config = dict(
    vocab_size=32768,
    init='normal',
    max_grad_norm=1.0,
    schedule='wsd',
    final_lr_fraction=0.02,
)
Each number is 128 + 24 x the weight over its row's rms, rounded and kept within 0 to 255. Layers, rows and columns count from 0. Numbers have three digits each. The size before them is the row's rms in percent of the matrix's.

# layer 2 MLP up, 2048x512, rms 0.127, rows 1271-1313, columns 64-127
104:136147102108132132149091160112124136115089157117134179145107132111137122107113127183098129133162128122122103139080114133119087118088192063128123120115154142152123176151146166161101148165145071
092:156152107141135128134083101135157115133120114117154116141097151101150152099104095142177135115149133132131120098140136115119119121158170082157183152108139133125090167139099118133123134138144107
099:145136138132130119111105138152159099132152152073112107095145114139111150109117131105130101089153120148103185174118146081163141139120148162123129072136145112107107100116146096120184094153093156
105:108126137108147176143133174112111126160112122150096124124130111157114128138162147151143076118144124141148070112132140120160131159118106163137124176128110147128118153128118137088132110142124186
100:125101134165125137191095102128101093131138146127148091115106144131136130145124162160142102151141136130103161155131097122113159123152126162108128155141147099098168142111099122103086118093153154
108:100136100142169116095072150175063145128131114137130165103116124104151125142101106131128116130112117137101114130154145104084137126151138122160159140130134103130167157145104145103101180113126100
096:054148158119179133123182145090121110137080103139155138117140132122076109104128095170136128095119118156134103152156142145144128153125128132072126116115154100100114112095094103144096132104153121
089:147173146122117155123135149119126122089135154130121123132071114176169078143133100183132143085107138100142140129120127103091156133106153127099098118136145133168122155105091101142121145120119130
095:147146137092121120128078154066160120140143139111150155141100144102136142083123154101146140102105138139086113101105149170154161114138121127090162129095122171127110102126126106150199132127137135
086:134140109120119153141130111128171117104131107151125128147118122130101107165085110094125127107118100126173122092071113130134135174117167101139144126100100115151101111122109144135132106136154124
098:121153088082122099095142116131126133109118137163057136148127135133163125146087129119142131106149097112141107135129187093101184107162138159130141137125139102117119077133154111164118159083096181
091:129141145077096131119141079136120143084166078145161115098126113111092081108142122117141121141128114119099156152148168165186126133120110105157121123135147144162139189116164091140110148136150109
101:155100150137154124141176099114167165130144135151110148121165089155128145155137126154129106142106125129147155150106096115147132131138103099128127084117110144133082074103140110125149109091101108
083:139106124120166162126120141128121105138119130150134112103138092145101114171140119142104128144156104100157101147076143134138128158112141160146151144127130123068129140102147114117124143138198158
097:130103120124125101163116128143124132119134096150121114111129131151137090124125147120091162151066137144132107136095158136114072153164123088125098124089164138121146159171108118134137115136121151
106:135134104123140164143162087118104160112100078153127122142160124154100146150147101160122141110171148122084101168139135110151184105115146169105113125118126123150082165125132121139121121148131124
097:130113149113118140119084098147154139108111135119139117126094154102106116084140150103131177132106090128164089159132157123124161132090114185139153100142087091105143109115130156148112127132132105
102:140170134166148091091135121108119126124080155138156122141116151115110140143112143125136132072120148155115149150128117144094113110117101132125132111130096127157124118135068122127146070077108127
101:140127123169119142122124058107175143087109168137107119171145192141169131128070151107177106142088161124108149124155100148116124116136147117153149141151131145124096139120106108073150084129171107
106:150107176109139136095151169091113118131128101128099125117176113127130156161119125143139123120109135159113128116157131114136138094136100138128108084142111126154116138140097134125179104117136136
093:154077147124154097129159096114151102143142077145136105105131106130072148125157133113153146166142087151152131130132136095121105126139124148099110070169128136139144144109123129104169161135109153
102:138153117138140183121118116086113138112115163146131119104120118140143106134113146161133142145118113138133156112129125119118114115123137146136155111113165145165103121187112131071112079171114123
092:083133130138124120137108105103130116112116154128140113141097123099130126139129126113115130143133135127144133088144131156155156173114103143107157167100162129087112118093077130123119118148122096
105:147141090144114120123146102132129164139140131100122130176159095149126165131131087098126148144160144101146088143129124122143166159143156184071097127104070141145158107102132148127094087128168141
086:162147137144115113139142136160120109081139127133146116116121094144167151144104074151151133095138102167151121111183126103131131128130106124125123135135084123106162163151168137119123139172119159
119:129145091155147149115148119151121104102111084091140113123151084159127113133107136064159130166127118125144140160140172154139130092104145158106136111165116072089129140122110100104134133099174115
099:139113103106096091142138139119138143122173146143125146096131189169116123102168136197129110111143132100075111105138114138106113136168161109102115141135151142147158159096118157134138141124111133
104:144145155163141156169110143121095134165159125151097081143118155104142136134074115143151133124117121141129139131134121131108106144132064167133093129119161163115150138157137165145126143159138106
109:104181133129132157119136103139117134104156120154125135127136123137156124133136125095121140094139110128163114101143136160145094152123118121123103144137131122141118112085113120149127125118171099
096:075127145133110122079141116075128144106148136113133170072083143122145120096132118114113148169110105121170120152117150096106151127123130090105148097158142132149108129109142143144154107165158141
099:121157073084138121168149092122161087140086163107155168134176203174110152153108111154085148134119112099151111093123160159137156168131147113133117156146081110107119089097098179125165134151131131
094:143082136123111133107101106103131130105135131187088182098103176196136137172162133131121127080119119093097126142127124147111142116134118174133125112136155114157145109134118139142149173096144106
100:140126109132139097125108132178137140144112141149169137115158132126120156130137145125134133127133145171114177141176133119130121141112115112144148091095140108174136161124171126136183129150169138
104:109121114143152136147148161153071164150153129107147121138154120112107081161124098104130119125096132115146138123104107109157109148176128152085107126130139149150146134129143153089114144122102139
097:118087162125125133115123123141135122087181120127164135128099134134131139131150118116142149094147122149083151166142158116166150130112105099131127140093143145155142151166089147133097131145178089
103:156134135111076104132127135059146113118142110128147158157133181120095097179142111075093092133119150118089094108129135108137133147141093116105151159143134155108079101141129164122083137132120169
108:104166104135168125164132145140116166147161111154132116106141128114132114130091138107144072149109131164159112125121112114193148112146105151137156137109096103122137102148099138093090118139187142
099:107152111129169135092149106138137096155094123156121095115131141129158128164108152116158154162160150137112149088149145131139139119175122138139146131136125111124152112136170107153142124165137125
096:124141124156118128143142143155138126136127128126104120128088146124163082138124082160141127158159147159159120140126133106142060134153155145081128120107101100113125165154121133137131142128141129
096:110139123141179113137088123105124130163110095135113098086084182121087176120155117159096092135122167096091132106122097119098113164179130134153139117145126133115132117162134144156113149141165097
098:113117137107126125110075120155131163130104126094141067126169147150167104105146147131143122152125135130140123134146094116118105110100183114120120139087132113109133094153112096127096092128134175
107:108130168165138117123096087094160168084127125113194124188133159100170115137103127117158113115128131135128093113116135124128098149147129104120133154146093160142150178135121135108135135157124118
106:119099160187178157175119123157122160093099115122119118138111114122130162132129165139111103108103141161126103096133175115112130164133102139110123144147125114133145160137115137139164157164132150